Weights of a small GPT-style language model, trained from scratch on English Wikipedia.
Size: 26 layers, 4 heads of 32.
Architecture: LayerNorm before each block, untied embeddings.
Training: a variant of SOAP for these matrices, 3162 steps.
Each number is 128 + 32 x the weight over its row's rms, rounded and kept within 0 to 255. Layers, rows and columns count from 0. The size above them is the row's rms in percent of the matrix's.

# layer 10 MLP up, 768x192, rms 0.148, rows 638-673, columns 0-95
size [100 114 104 105 101 102  92 102 100 104 101 110  99  98 102 105 103 101  88  99 103  91 100  97  94 100 101 100 101  94 103 108  94 101 100  98]
[[142  74 124 166 174 115 138 155 101 127 138  77 139 161 145 189 172  48 100 125 186 103 142 107 113  54 154 159 106 143 122 149 201 106 170 119 141 164 108 102 133   0 120 120 106 117 132 118 164 122 142 110 139 111 139 100  77  83 141 133 145  83  75 157 123 108 123 113 159 106 129 145  40 102 109  88 173  98 113 200 155 160 141 162  91  93  52 132 138 121 122 128 150 126 176 110]
 [171 125  67  93 140 167 190  61 100 140 205 149 117 115 147 120 147 131 123 117 156  89  95 122 114 129  92 122 107  72  66 119 136 145 139 117 182 130 154 132 134 112 130 137 121 146 147 150 144  88 133 138 160 147 116 159  94  93 105  85 147 107 155 135 150 171 156 154 122 118 153 112  96 107 114 131 161 137 163  83  65 195 127 109 150 144 130 117 147 161 125 188  96 148 181 114]
 [137 120 118 164 142  83 116  74 172 142 120 103 180  85 132  90 107 165 117 127 113 165 146 112  93 112 121 149 155 215 147 106 113  88  95 124 151  90 145 187 128 159  84  86 136 111 162  79 167 144  61 119  62 138 167 150 131 118 139 118  57 123 117 100 122 160 102 133 117 131 119 153  98 135 169  96 159 134 160 150 151  87 180 182 124 119 173 129 135  99 122 116 101 115 109 136]
 [131 182 121 158 173 128 184 121  74 123 175 163 122 197 151 183 138 109 128 151 163 163 147 111  70 100 140 170 175 119 144 123 124 146 142 191  76 130  95 112 177 113 159 112 124 179  98 173 166 159 201  89 140 151  99  96 136 115  81 145 149 123 124  65  89 159 131 151 160 162  62 135 139 187  82  81 126 134  84  97 111 115 113 138 126 141 166 105 108  69 121  70  91 128  96 161]
 [162  58 130 154  68 121 174  93 111 181 184  95  90 110 118 177 128 121 128 125 154 115  69 144 165 139 155  80 169 136 101 132 103 122 181 102 164 141 117 154 113 155 166 141 101 177 105 126 120 117 169 131  76 126 182 146 114 190  63 208  99 124  77 102 133 114 178 157 216 103 144 155 142  92 146  83 150 133  40 112  90 113 116 121  55 130  98 120 135 115  94 146 125 101 119 126]
 [118 123 154 146 114 153 128 144 130  79  89 159  83  96 128 140  94  98 156 185 145 177 104 144 171 137 129 135 110 154 170  77 152 123  96 115 187 165 113 101 111 173 121 150 112 133  92 160 133 108 100  86  84 140  61 144  69 189  79 113 134  95 148 148 163 134 129  86 136 146 103 107 136 148 130  98 108  74 170 109 174 155  83  93 126 181 141 133  87  92 108  86 129 109 120 148]
 [120 121  97 106 115 110 143  85  67  67 101  97 116 131 148 163 125 123 100 164 159 123 146 124 121 114 123 112  96  65 147 143 117 170 194 150 117 149 149  78  74  84 185  93 122  91 120 134 157 137 162 113 123 135 184  82  80 192 138 160 126 135 121 105 132 131 121 129 160 214 116  91 135 150 106 124 141 172 121 139  97  67 156 135  93 151 117 155  91  99 198 110 119 117  76 140]
 [200 127 113  75 166 141 139 118 104 148 105 159 142 101 104 144 164 145 139 138 161 157 187 126 180 150 141 145 183 164 149 126  86  97 156 171  50 148  80 104 149 105 141 181 151 144 166 157 160 166  87 131 126  88 124  88 171 140 151 113 108 133 123  88 103 117 118 123 162 139 149 112 131 135 142 114 120 103  59  84 191  86 124 163 114 101 134 130 174 155 122 121 191  96 117  62]
 [131  97 190 161 137  90  90  38 127 116 119 121 117 134 135 115 106  97  98 156 103 120 108 101 150 139 104 160 107 117 118 129  93 158 154 148  92  91 202 107  56 112  99 151 112 103 103 168 179 137 149 133 130 142  85 177 107 142  85 112 112  90 159 100 145 134 143 119 183 146 131 141 150 108  80 152 132  93 139 110 165 154  94 118 120 110 169 115 102 171 142 149 132  73 183 114]
 [177 186 140 120 161 109 119  88 139 109 155 158 126 141 104 122 152 170 142 179 156 152  79 170 228 132 175 134 140 105 139  85 113 141  94 134 120 123 147 112 103 178  89 164  77  89 169  90 144  98 153  74 183 115 105 117 115 154 126 134 183  86 161 100 104 196 171 102 121 178 132 110 180 158 178 121  87  89  57 138 205 149 151 185 114 157  95  93 123 119 133 128 163 146 200 137]
 [124  93 167  89 132 166 120 115 137 156  73 159 159 144  77 132 127 187  95 141  96 119 206 138 125 107 231 139 124  72 134 114 149 173 135 119 157  82  71  96 131  79 120  85 114 102 123 143 140 119 135 140  94 147 131 170 119 117 163 111 163  88 146 118 107 140  82 174 103  94 173 128 126 127 110 122 143 247 108  85  98 184 131 103  96 135 131 113  71  80 103  87 140 140 103  73]
 [ 85 130 184 155 187 141 119 180 139 112 134 147  88 157 162 134 108  64  86 136 168 143 115 146 138 119 123 191 146 100 115  93 178 133  59 107 128 118 103 110 137 147 166 180 125 125 130 159 153 156 202  99 140 146  15 173 142 122 136 129 132 123 100 128 139 178  89 128 135 114 163 153 159 116 152 110  59 108 145 153 140 106  91 161 104 134 124 122 102  91  98 102 152 111 129 125]
 [146 105 128  75 174 150 109 146 114  93 147 144 141  97 186 129 123 134  88 172 118 133 168 149 128 104 138 174 118 134  99  80 102 173 130 106 146 111 161 102 166 148  92 132 152 115 132 146 106 171 144  97 141  97 103 137 139  96 127 156 159 132 132 120 144 150 130  88 177 103 100  76 126  90 184 109 180 155 131 137 148 121  97 174 141 145 131 139 192 121  96 168 111 100 154 141]
 [135 149  98 136 104 106 186 146  68  77 124 131 136 131 104 143 184 129 153 138 122 167  95 117  61 111 169 108  88 114 148 110 104 122 133 107 130 100 156 121 159 112 116 126  73 119  90  87 148 122 128 161 110 163 125  51 144 178 111 126 161 161 108 150  92 120  86 153 109 114 151 135  88 120 122  59 147 109 158 153 166 151 182 122  64 153 103 164 174 134 122 130 131 113 125 143]
 [133 131 161 235 175 122 119 149 131 116 180 166  94 101 120 106 134 114 154 163 133  79 152 118 145 105  61 159 134  59 157  71 107 119 125 157 122  92  97 104 141 109 121  45 170 138 153 100 122 131  99 116 114 126 130  90 127 146 159  77 116 125 118 125 111  64 170 155 131 117 135 125 137 136  88 127  98 139 114 156 150 103 147 162 106 103 133 181 126 104 189  74 127 138 148 175]
 [ 93 115 145 106  97 152 101 135  98 126 102 113  89 133 126 128 104 139 115  81 125 106 163 144 117  91 164 138 164 180 124 153  88 121 108 164  73 111 116 135 109 160 111  37 101 150 138 187 144  80 149  53 143  94 114 146 181 136 128 122 125 104 146 123 112 167 147 128  75 128 122 100 124 119 106  96 170 115 145 161 137 176 149 133 107 124 226 174 130 101 123 145 197 109  89 146]
 [141 121 114  87  70 179 163 148 164 116 125 130 123 161 122  89 114 148 156 152 107  84  45  90 117  90 160 111  94 147 158 146  99 146 117 121 165 166 101 118 122  91 139 149 134 130 130 105 146 136 122  91 148 100 183 162  99 137 100 108 142 152 116 128 118 181 140  51 125 140 139 134  71  79 136 159 139 148 108 154  71 177 103  79 173 137  82 143 134 114  92 162  99 183  88 149]
 [141 122  90 128 122 143 110 145 121 163  93 108 135 109 105 119 152 146  87 130 183 144 123 128 173 101  65 106 124 142 114 111 158 129 134 170 134 120  44 170 135 121 150 191 117 109 135  98 143 101 103 147  44  94 122  54 139 188 148 123 181 159 132 174 116 145 164 113 117 141 155 186 114 126 140 115 162 137  91 106 127 159 148 121 176 134 140  83 111  98 150 175 158 141 108 204]
 [101 118 126  73 163  80 114 118 207 115 140 144  75 110 105  71 104 116 166 123 155 140 161 108 145  89 145 185 155 201 146  92 136 198 151 129 188 132  78 148 121  67 136  96 127 109 151 127 149 162  83  46 162 191 122 165 102 125 133 156 119 159 135 155 113 120 134 157  98 157 107 129 132 114 139 127 161  90 117 133 123  75 107 145 149 129 117  97  88 133 138 133 154 105 111 165]
 [141 144 153  99  80 111 151 102 137 134 178 190 129 149 155 138 132 142  87 110 204 204  76 115 140 116  84 122 147 136 146 141 127 135 166 107 142 113 170 155 110 123 102 122 132 129 106 124 102  79 155 142 171 101 195 148 119 164  59 156 152 129 118 140 115 149 127 111 114 143 110 201 166 183  77  98 119 115  94 101  82  83 119 111  88 171 129 136 104 138 122  84 135 104 126 153]
 [199 138 144 170 128 123 135 208 108 121 122 113 185  80 140  99 150 121 147 139  95 166 123 155 163  90 102 118 126 178 104  66 153 117 119 166 169 113 126  87 133 110 188 188 156 162 164 120 184 183  83  84 110 138 137  74  76 125  99 195 107 116 120 130 104 152 169 130 119 103  69 161  97 107 161  86  60 174 129 163 148 106 100 168 145 167 120 207 165 102 162 119 162  81 162 142]
 [ 75 138  73 135 165 102 108 195 135 183  94 179 109 149 135 130 155  65 110 142 166 141  92 163 180 136 158 161 149  49 106 108 160 138  97 154 131 160 165  96 136 106 158 111 152 139 135  98 156 147  49 159 119  94 101 126 149 134 215 132 138 135  84 177  52 169 139 127 163 178 141 116  94 155 145 112 141 164 108 149 101 117 134  95 113 181 132 166 181 120 132 119 130 128 142 171]
 [ 40 119 157  92 124 151 103 108  48 121 161 120 124  80 182 149 162 146 186 112 113 127  97 117 152 105 118 177 102  86 147 167 127 144 186 144 128  80 101  41 173 135  97 105 120 171 156 142 153 140 144 136 149 159 143 100 129 149 121 140  66 153 104 145 153 140 138 126 189 144 118 165 113 106  99  78  89 208 101 213 120 117 134  93  88 148 117 113 178 183 145 140 115  68 103  87]
 [146  74 111 130 148 115 105 132 179 167 129 105 115 167 180 105 172 172 154 118  69  54 122 123 117 180 145 114 136 167 107  84 154 117 129 175 140 133 110 210 107 105  86 159 127 156 157 140 110 134 157 179  99  99 134 109 206 141 126 130 121 133 128  97  33 139 152 105 143 175 145 156 172 133 193 160 119 146 131 127 111 120 127 167 125  90  85 124 111 167  99 137 145 163  88  62]
 [ 87 103  55 178 123 144  89 155 129 122 128 116 129 202 146  84 172 224 125 148 103 150  96 135 103 145 125 140  93 135 160 165 151 134 191 131 109 134 122 134 159 147 159 181  85 144  85  60 133  78 100 110  83 157 143 101 145 148 152 178  86 107 128  69 117 123  77 131 121 183 136 146 121 164 125 162 101 143 121 113 160 116 165 141 113 163 157 117  97 106 129  95 144 178 132 144]
 [126 110 130 112 140  84 102 110 106  92 148 164 130 149 148 102 157 157 107 154 134 146 119 121 103  76 182 130 122 139 119 132 167 116 213 135 124 190 159  99 177 128  96  19 115  60 130  85 157 144 122  86 107 147 136 158  87 118 145 107  96 124 117 107 163 225 160 156 127 183 175 118 132 125 140 133 178 132 124 107  75 127 114 163 138 101 120 100 132 123 141  89 156 169 138 143]
 [ 91 182 164 148 117 153 141 111  94 186 178 130 144 146 138 128 121 147  93 176 162 156 188  96 151 123 125 129 129 112 152 116 105  92  59 177 122  98 119 136  78  61 103 129 157 153 184 129 202 148  59 104 186 175  93 118 109 141  87 102 111 123 126 133 151 135 140  53 109 176 131 159  88 143 144 141 143 121 147 122 160 131 110 125 142  81 130 119 142 138  86 171 138 121 175 172]
 [205 111 156 108 149 192  98 114 183  99 153 118 141  95  91 162 143 143 155 111 112  72 168 126 149 155 125 120 102  85  97 151 140 127  88 147 125 116 112 145 140 148 163 127 103 169  57 137  71 111 107 179 118 103 106 166 148 148  86 161 143 126 105 124 143 111 162 125 122 134  97 136  94 138 142 153 115 106 131 121  96 132 208 125 154 106 139 145 183 100 163 137 102  77  41 108]
 [172 152  80 154 177 161  98 151 152 130 192 127 154 172 123  85 142 144 140 116 144 130 136  59  70  94 134 166 102 181 148  83 144 142 156 144 125  67  61 129 157 128 145 100 162 139 143 189  43 147 131 108 127 152 128 123  83 142 180 104 115 146 148 125  65 144 156 111 139 113 129 121 167 146 115  69 142 145 148 104 105 105 143 146 142 113 133  86  53 128 117 157 168 114 163 138]
 [142  82 125 106 171 153 164 136 152 162  95 176  62  83 158 140 151 135 102  69 208 169 158 107 108 135 172 134  84 118  93 106 148 122 116  44 169 103 122  93 164  90 135  75 107 105 157 182 134 159 147 117 141 138 145 167 125 146  91 106  99 156 169 100 181 135  95 108 173 127 126  92 115 131 151 108 137 132 173  92 128 136 161 132 136 171 105 121  81 180 118 147 175 124 128 148]
 [140  79 133 159 115 134 171 131 172 199  97 130  70 112 105  82 104 130 129 148 109  92 183  72 150 108  85  84  79 141 160 146 151 163 175 138 156 111 132 102 101 136  86  84 137 158 112 161  98 129 146 117 160  75 131 160 118 141  86 139 110 157 151 104 170 232 105 130  99 133 147 103 144 166 112  45 177  70 183  74 121  74 163 101 148 114 124 187  60 146 138 103 147 125 112 102]
 [129 187 135  55 124 115 120 163  52 133 139 150 145 167 171 126 169 103 182 138 125 112 102 132 120 145  65 161  69  62 110 133 137 164 100 144 146 172 115  76  77 144 104 170 134 142 137 142 167 165 122  73  76 103 125  53 112 183 127 149 146 141 192 107 137 104 134  80  84 147 167 157 120  70  89 144 142  93 115 174 156 136 146 128 124 157 148 143 167 139 126 159  95 123 139 154]
 [113  84 150  79 129 106 133 153 100 149  71  80  99 168 142 131 103 170 153 111  96 112 123 162 130 140 168 131 105 121  99  99  68 124 149 131 160 130 136 136 178 172 131 140 106 144 141 170 115 136 129 121  82 172  77 119 119 167 100 130 150 122 121  85 162  96  89 142 122 154 103  90 156 139 165 126 144 149 166 141 129 122 219 104 144 190 117 118 121  26  90 157 152  83  46 165]
 [120 115 118 108 122 121 124  92 170 145 137 172 124 159 107  81 155 150 157 146  77 164 145 108 119 170 123 163  61  73  80  72 124 129  93 135 151  72 149 116 145 120 151 173 171  86  80 111 144 160 113 219 109 117 104 157 127  97 131 130 106 111 121 104 184 170  85  85 151  28 130 132 127 120 152 126 149 110 122 141 135 111 108 171 134 156 154 100 138  96 178 195 210 146 143 105]
 [131 132 127  68 105 119  98 146 147 119 126 172 124  81 143 132 214 151  93 120 166 121 101  98 104 108 140 156  88 124 131 147 115 176 105  91  97 179 119 141  84 220 115  95  78 148 121 145 126 182  95 170 143 113 104 176 120 159  51 123 144  89 123  73 157  84 124 130 152 106 137 143  92 154 150 109 123  95 110 172 155 122 117 135 155 149 104 159 167 110 177 116  95 180  97 113]
 [125 150 109  62 141 107  94  55 143 174 131 151 131 132 112 167 162 147 189 132  99 117 143 140 175 105 126 130 103 117 132 138 134 108 196 102 124  90 124 104  73 131 219 159 126 145 108 146 156  94 170 105 186 150 167 129 140 137 105  88 116 156 111 183 166 144 123  97 119 199 143 128  93 114 158 138 137 148 132 129 183 131 115 150  93 125 106 130 127 104 168 124 114 162 121 117]]
# layer 10 MLP down (transposed), 768x192, rms 0.104, rows 638-673, columns 0-95
size [ 97 129 110 109 108 102  92 101 110 104 109 104 101  94 110 106  91  96  79 106 102  94  98 102  89 107 104 116  95  82  99 111  94 110  98 100]
[[167 118 176 116 108 134 115 106 172  83  78 136  61  99 101 142  93 175 159 130 127 139 102 159 151 157 169 141 145  97 163 136 108 151  92 147 116 145 170 123 145 184 158 142  98  95 147 202  77  94  87 152 103 125 129 110 157 167 106 111  86 157 119  76 103 153 106 153  96 160 115 120 189 153 163 146 113 132 132  70 123 119  81 114 135 181 177 139  75 165 120 108 107 147  91 139]
 [140  85 127 131 108 139 140  61  62 135 172 134 108 153 165 117 146 102 105 130 139 169 102 144 103 146 101 113  99 139  56 101 118 128 167 197 126 124 133 101 202 164 216 100 118 132 102 154 123  66 176 158 112 172  98  98 139 135 149 135 122  61 151 139 133 147 160  91 106 150 180 115 153 181  98 147 152 178 180 112 149 154 148 147 117 129  51 103 115 192 106 115 130 143  85 106]
 [143 137 152  96  79  47 139 186  99  93 155 176 147 124 103 140  92 129 155  87 160 138  89 144 128  87 132 120 150 168 132 144 134  93 152 112 129 136 145  65 123 111 147 168 126  89 114  95  92 142  85 172 150 118 174  94 142 119 130 102  79  88  94 193 140  41  56 182 163  76 112  69 146 127 140 128 156 129 138 111 141 116 156 152 172  90 142 122 129 152 144 101  83 127 184 136]
 [113 132 140 138 126 123 144 141  76 105 121 100  91 114  75 127 126  98  86 107 148 135 173 144 181  76 166 157 166 157 171 118 180 149  96 172  96 146 155 137  89 205 148  98 115 180 129 101 128 128 138 176 126 136 143 143  73 172 116 162 104 145 106 120 143 158 135 155 142 109 170  97  95 145  72 141 180 115  96 175 124 130 168 105 167 146 118  94 108 115 100 138  92 132 160 133]
 [ 59 119 111 114 180 106 151 104 105  67 134 138 135 119 116 102 176  93 149  92 140  86 136 124 153 176  68 131 156  77 130 153 103 127 147  78 109 123 101 124 155 110 181 180 130 125 109 107 114 149  98 102 118 157  96 137 133 116 135  87  92 137 133 116  86 168 129 182 102 121  51  75 139 166 186 147 166 124 159  84  84 192 120 174 191 167 100  49  93 162 110  55 171 115  76 135]
 [164 120 144 144 129 173 114 133  86 127 138 163 171 129 101 178 116  90 128 149  89 115  91 100 109  88  94 175 156  96 112 113  87 190 149 108 106 112 139 101 167 159 113 164 150 132 127  85  94 146 147  85  86 117 145 107 158 157 125 175  96 122 118 184 117 123 147 155 176 105 111 164 191  82  91 146 203 150 104 125 129  74 162 125 124 109 200  97 138 135 154 166 127  92 103  68]
 [129 116 109 126 132 185 149 167 128 124 105 142 153  83 104 120  94  56 149 156  84 161 135 189 105 154 115 131 142 117  78 136 122 135 109 188 120 153 148  41 107 174 147  97  98 121 138 151 129 119  85 136  95  97 126  88 162 197 179 120 197 169 149  79  78 117 108 135 127 132 175 124  90 154 144 179 110 131 107 148 125 124  97 136 122 131 156 166 193 171  75 129  87 148  51  92]
 [130 153 193 122  75  94  74 163 169 134  77 135 166 141  92 104 131 123  79 103 131  81 160 111 141  80 121 134 148 155 123  98 138 154  40 168 137 152 210 136 167 136 114 102 132 139 115 142  84  33  62 120  99  66 131 175 129 131 114  86 170 149 115 127 148 118  94  52 109  57 120 110  83 153 125 137 114 120  87 117 119 130 130 178 162 133 111 146 146 134 121 120 132 141 102 189]
 [138  90  77 141 149 171 121 166  58 151 156 118 109 100 139 137  93 136 165  92 152  89 129 203 205 146 145  72 191 140  30 128 129  50 139 132 123  87 123 114 130 169 128  88 134 131 151 108 120 133 126 124 136  49 173 106 163 114  83 152  79 168  98  90 140 154 177 121 138 132 142 182 177 174 163 130 168  79 122 139 144  91 166  94 173 138 161  89 152  72 166 124 160 127 162 111]
 [ 90  84 111 129 150 104 102 201  84 134 125 153 159  95 168  89 144  77 101 153 135 135 169 109 153  70 123  90 102 117  86 160 114 134 153 128 139 173 120 179 105  99 140 117 153 179 134 144 102 177 183 165 105 143 180 139 221  99  80 122 121 153 101 109 170 110 115 137 119 114  83  84 150 127 163  96 124 146 170  79 100 151 148  71 130 150 141 167  94 122 163 126  45 134 121  86]
 [177 147 140 147 114 100 136 133 121 110 151 155  80 107 154  97 134 163  82 102 101 132 116 128 146 152 162 140 113 112 101 142 197 144 160 122 132 144 162 136 134 138 122  96 127  90 142 114 158 106  96  61 152 143 151  78 126 113 160  91 180 199 104 166  93 106 168  53 160  81 107  91 104 181  80 136 117 162 150 158 136  97 133 168 167 115 133  57 148 142 175 121 108 159  86 123]
 [151 124 122 104  62 114 136 145 119 173 121 128 163  83 116 154 163 163 146 147 125 156 162 116 100 113 113  75 137 168 130 206 135  91 127 145 145 118 138 100 110  65 170 106 101 156 125 162 116 131 111 135 137 185 163 163 129 189 171 157 143  82 177 137 204 201 129 170 145 145 148 162  99 110 154 125 137 124  98  81  95 123 132 147  69  89 107 118 161 115 166 123 108 181  78  70]
 [140 178 146 141  81 148 142 123 188 166  77 145 126 121 122  76 146 150  57 111  95 114 154 117  98 109  82 135 114 156 120 124 198 118 155 132 188 123 154 146  77 178 166 112 118 137 115 114 174 106 100 161 130 147 136 119 109  81 203 131  88 159 146 164 170 165 162 137 147 144 102 155 118 135 149 119 148 106 138 110 121 130 115 146 110 110 183  97 138 150 123 108  66 149 156 143]
 [192 109 146  84 152 130 104 141 128 163 139 140 133 122 124 133 114 137 118 137 121 128 156 135 171 143  74 186 180 137 140  71 182 117 102 163 118 147 167 130 131 135 203 115 160 160 177 193 145 142 180  86 154 136 157 190 121 118 153 131 118 160 121  80 156 144 116 156 146 114  85 128 111 147 153 185 190 120  88 104  98 151  66 121 160 150  91 120  65 105 128 182 119 203 164 152]
 [153 124 133 140  93  61 155 184  33  87 115 135 183 108  98 147 124 141 111  84 122 159  39 108 119 138 110 127 130 150 110 154 144 126 180 102 117 128 149 136  99 144 129 121 199 158 133 124  82 148 152 128 110 129 153 126 142 114 143 175  88 106  97 199 202 157  99 143  91 202 142 103 162 156 142 114 164 110 124 120 152 129  95  66 135 155 135 103 162 106 127 136 154  89 137 163]
 [146 168  92  97 170 121 177 166 123 133 101 129 170 128 157  83 123 104 182 145 151  82  64  87 158 116 128 144 134 128 116 128 191 138 138 180 132 108 176 112  96 104 123  80  81 114 108 151 101 192 126  96 175 143 141 141  61 110 164 110 132 134 150  87 135  83  91 120 153 131 114 162 156 121  67 114 110  74 119 137 125 144 153 104 152 126 121  82  54 140 116  78  81 114 211 119]
 [ 83 148 131 132 181  86 135 132 135  90 157  75 169 116 154 162 136 146 136  80 110 146 144 155 119 173 111  84 125 108  89 157 115 154 146 152 130 136  71 121 123 147  82 151 142 173 102 106 153 179 137 166  86  97  95 123 135 137 135 136  96  74 100 122 112 121 167 133 152 121 131 125 164 167  82 123 122 126 185  89 190  97 116 229  98 128 183 123 147 132 113 111 126 165 138 134]
 [110  94 152 122 142 108 155 128 121 116 133 170 150 126 120 103 117 147 135 146  82 159  89 159 135 142 171 146 129  84 133 122 105  96 121  97 134 151 136 131 123 140 107 117  99 133 121 163 116 173 162 127 146 128 141 211  88  99 101 116 101  90 154 134 178 115 112 169 123 174  75  52 178 153 196 108 124 135 143 161 170 130 105 152 125  81 144 137 124 147 119  88  88 129 158  86]
 [ 93  76  86 120  40 106 174 114  91 112 148 138 157 138 222 158 120 145 100 151 111 121  70 103  98 151 138 105 149  73 125  94 105 129 132 137  94  95 128  22 160 184 106 146 165 158 102 137 162 123 108 175 139 156 161 164 140 120 167 133 121  72 122 162 123 114 151 117 131 129  96  98 125 138  98 142 139 124  84 106 108 142 127 150  91 166 173 158 133 109 178  74 110 108  81  80]
 [ 72  94 161 137 157 112 103 139 128 147 128  95 125 149  52  75 145  95 180 151 104  98 157 146 198 128 142 133 109 127 164 163 112  83 119 111 126 167 155  87 106  95  81 136  61 119 121  98 123 122 105 147 137 114 110 134 178 117 160 111  74 173 124  62 140 181 167 124 171 106 136  95  72  81 210 162 130 104 114 123 139 122 162 120 177 102 157 138 126  85 115 125 101 135  92 122]
 [194 129 154 148 129 138 113  80 118 131 177 136 134 163 145 133 127 124  76 104  72 143 127 120  94 142 113 104 132 159 122 171 153 136  92 139 130 120  97 118 116 134 111  79 133 147 158 153 129  67 180 213 191 153  99 132 134 140 138 153 180 135  93 168 125 109 160 100  95 159 149 122  90 144 149 162 159 157 188 109 141  80 191 165 104  51 146 138 166 169 114 158 132 152 141 173]
 [133  61  65 142  72 138 139 113 133 155 144 163 100 144 149 141 134 139  63 131 131 188  79 110 126 160 164 127 162 137  82 173 120  88 102 132 131  95 110 154 123 108  81 148 196 117  45 136  88  70 105 114 159 214 134 167 101 152 162 165 108  84 134  99 164 115  91  76 102 151 152 162 142 162 135 151 172 115 149 174  59 119 128  95 136 154  75 110 159 164 102 188 130 146 181 155]
 [161 142 114 112 146  89 147 106 194 147  44 120  76 185 160 124 141 102 101 188 102 165 173 103 124 144  68  84 181 131 194  64 115 163  78 159 119 100 144  95 132 135 158  92 101 110 126 131 148  92 117 138  72 170 112 143 144 162 140 181 144 109 157 139 125 151 128  73 102  62 146  83 174 175  87 162 113 161 143 155 163 114 142 147 141 153 168 132 101  99 144 122 155 142 167 183]
 [ 95 170  92 147 126 129 137 113 100  97 155 120  53  78 104 123  65  84 129  90 132 131 127 206 143 145  94 123 106 168  90 149 107 142 106 130  96 107 115 129 142 138 163 145  72 115  89 145 122 104 167 103  96 122 124  86 132  73 178  68 122 108 142 124  89 174 151 136 159 119 122 120  96 121 127 111 139 128 116 121 105 116 151 121  88 144 122 114 148 187 127 130  89 132 151  86]
 [101 143 154 118 150 130 107 121 129 145  59 152  99  52 108 197  76 102 113  89 105 107 111 164 136 120 120 130 171  95 156  74 176 147 112  98 126 125  78 113 130 123  70  87 154 170 105  94 107 109 172 104 120 107 133  81  88 131 144 114 111 125 135 144 120 152 118 201  87 108 124 122 169  86 116 113 105 146 127 124 127 116 151 126 105 121 138 101 162 158 140 207 154 120 162 107]
 [143 129 123  93 130 108 141 185  83 142 129 133 128 163  82 119 142 122 103 138 145  89 128 154 151 102 142  86 154 143 127 136 155 175 159 140  76 105 146 131  69 112 207  84 119 169 130  73  95 163 137 166 150 149  84 139  74 178  67 140  89 158 172 102 160 155 115 121 112 139 188 113 102 116 163 108 160 102 111 150 126 160 101 108 131 167 133 107 123 145 106 149 135 133 159 139]
 [108 131 118 128 191 156 116 150 146  94 174 160  89  88 144 162  85 115 188 111 135 153 117 158 137  90  90 146 135 189 118 152 146  67 165 104  58 115  86 151 170  86 119 133 132 121 101 161  98 109 118 165 148  87 137 126 178 136  58 150 135 128  91 103  63  92 152 101 123 132 166 117 140 170 121 141 137 158 165 156 112  51 179 157  98  75 104 113 115 131 108 145 152 100  88  75]
 [151 149  89 167 114 140 114 135 115 179 111 197 157  93 139 129 140 136 205  96 128 122 165 129 126 109 158 151 147 137 208 175 146 106 198 105 131 149 133 100 123 120 223 141 142  71 157 164 143  86  95 128 153 183  45 111 112 126 170  77 130  80  96 116 103  95  98 145 127 115 141 145 120  88 104 131 175 118 107  82  93 132 102 156 108 170 148 118 139 141 135 125 137 113 114 148]
 [107 119 144 150 118  97 128 167  76 144 106 136  92 140 170 130 149 130 124 115 155  87 131 154 171  56 145 142 115  70 156 114 126 158 132 123 144 175 149 123  69 148  50 178 109  99 132  99 163 112 132 164 150  74 123 130 167 101 123 138 146 118 109 150 194 146 130 122 140 166 116 210 158 110 185 174 112  83  62  81 129 162  89  68 134 126 159 153 164  90  96 132 103  96  84 159]
 [ 97 138 115 198  84 106  70 152 152 138 168 116 132 182  60 118 105 113 127 160  61 146 131 139 126 153 133 141 157 120 131 206 121  89 184 146  74  99 133 132 113 179  51 129 127 182 110 118 142 137  81 168 140 166 114  75  93 133 160 184 149 100  76 201  99 157 157 132 139 135 112 121 127 111 106 140 104 133 116 156 118 122 115 156  85  87 147 126 185  95 156  77 118 147 126 135]
 [119 140 115 110 149 147  86 133 127 145 111 188 184 154  53 117 150  84 164 130 182 119 109 128 142 166 176 132 110 133 120 163 118  95 105 105 138 140 137 152 124 118 151 115 114 170 180 112 156  69  52 153 179 133 123 117 135 112 114 125 130 173 104 155  79 107 127  87  95 122 172 138  87 153 101 154  80 145 121  70 128 171 152 154  74 172 150 146 115  67 197 162 157 178 148 171]
 [106 133 136 171  99 113 113 131 117 151  96 115 167  95  44 179 174 108  96 189 160 183 161  94 136 147 131 167 131 184 147  71 124  95 144 151 117 130 167 131 136 125 164 104 124 109 127 191 114  97  99  96 144 188 157 121 122 148 138  66 115 196 125 121  95 143 179 157 120 161 109 136 174 167 155 127 173 124  92 130 177 166  92 147 168 130 141 105  98 163 137 122 135 137  99 107]
 [124 156 129  96 152 166  96  97 185 145 172 209 112  86 121 109 144 101 141  84 130 130 109  88 126 103 156 113 175 133 103 152 118 127 152 150 111 147 164 132  93 104 143 118 181 157 114 135 103  96  65 105 155 126 145 134 119 124 144 215  85 130  73 105 135  87  68 179  87 145  98 161 149 156  34  88 119 159 132 187 186 113 159 116 190 164  96  84 140  87 148 141 107 104 122 154]
 [123 146 106 116 156 123 133 144 150  85  92  88 121 132 179 110  87 113 109  73  98  61 114  60 138 131  69 142 153 107 139  74 116 104 111 192  96 156 100  96  87 130 143 168 151 101 215 152 103 141 137 137 156  87  92 152 125 108 136 131  94 126  69 109  87 131 134 146 100 109 143 129 110 108 108 181 189 113  99 139 117 109 118 122 140 128 157 135 138 133 131 150 119 169 107  92]
 [ 65 157  43 110 122  97 112 155 109  97  80 164  56  96 155 130  41 123 105 190 129 102 133 145 121 130 115 112 112 161 155 134 121 137 145 116 124  87 131 133 140  79  86 145 139 123 141  97 150  71 135 132 132 115 126 143 128 170 185 130 166 128 117 175 107 127 150 175  57  74 133 105 140  78 130 129  89 104 101 141 175 189 167 117 168 149  97 136 141 139  86  84 136 113 141 152]
 [127 105  90 113 102 127  57 104 107 149 140  83 140 178 159 100 125 186  96  97 147 128 131 168 118 145 171  85 105 120  76 103 126 154 145  82  98  85 166 114  96 141 166 106 123 127 152 187 153 146 163 116 151 187 148 173 117 120 160 179 127 125  93 125 154  75 118  62 173 142 149 109  89 207 105  82 135 135 163 127 172 129 203 170 157 129  96 115 134  98 163 130 138 183  88 183]]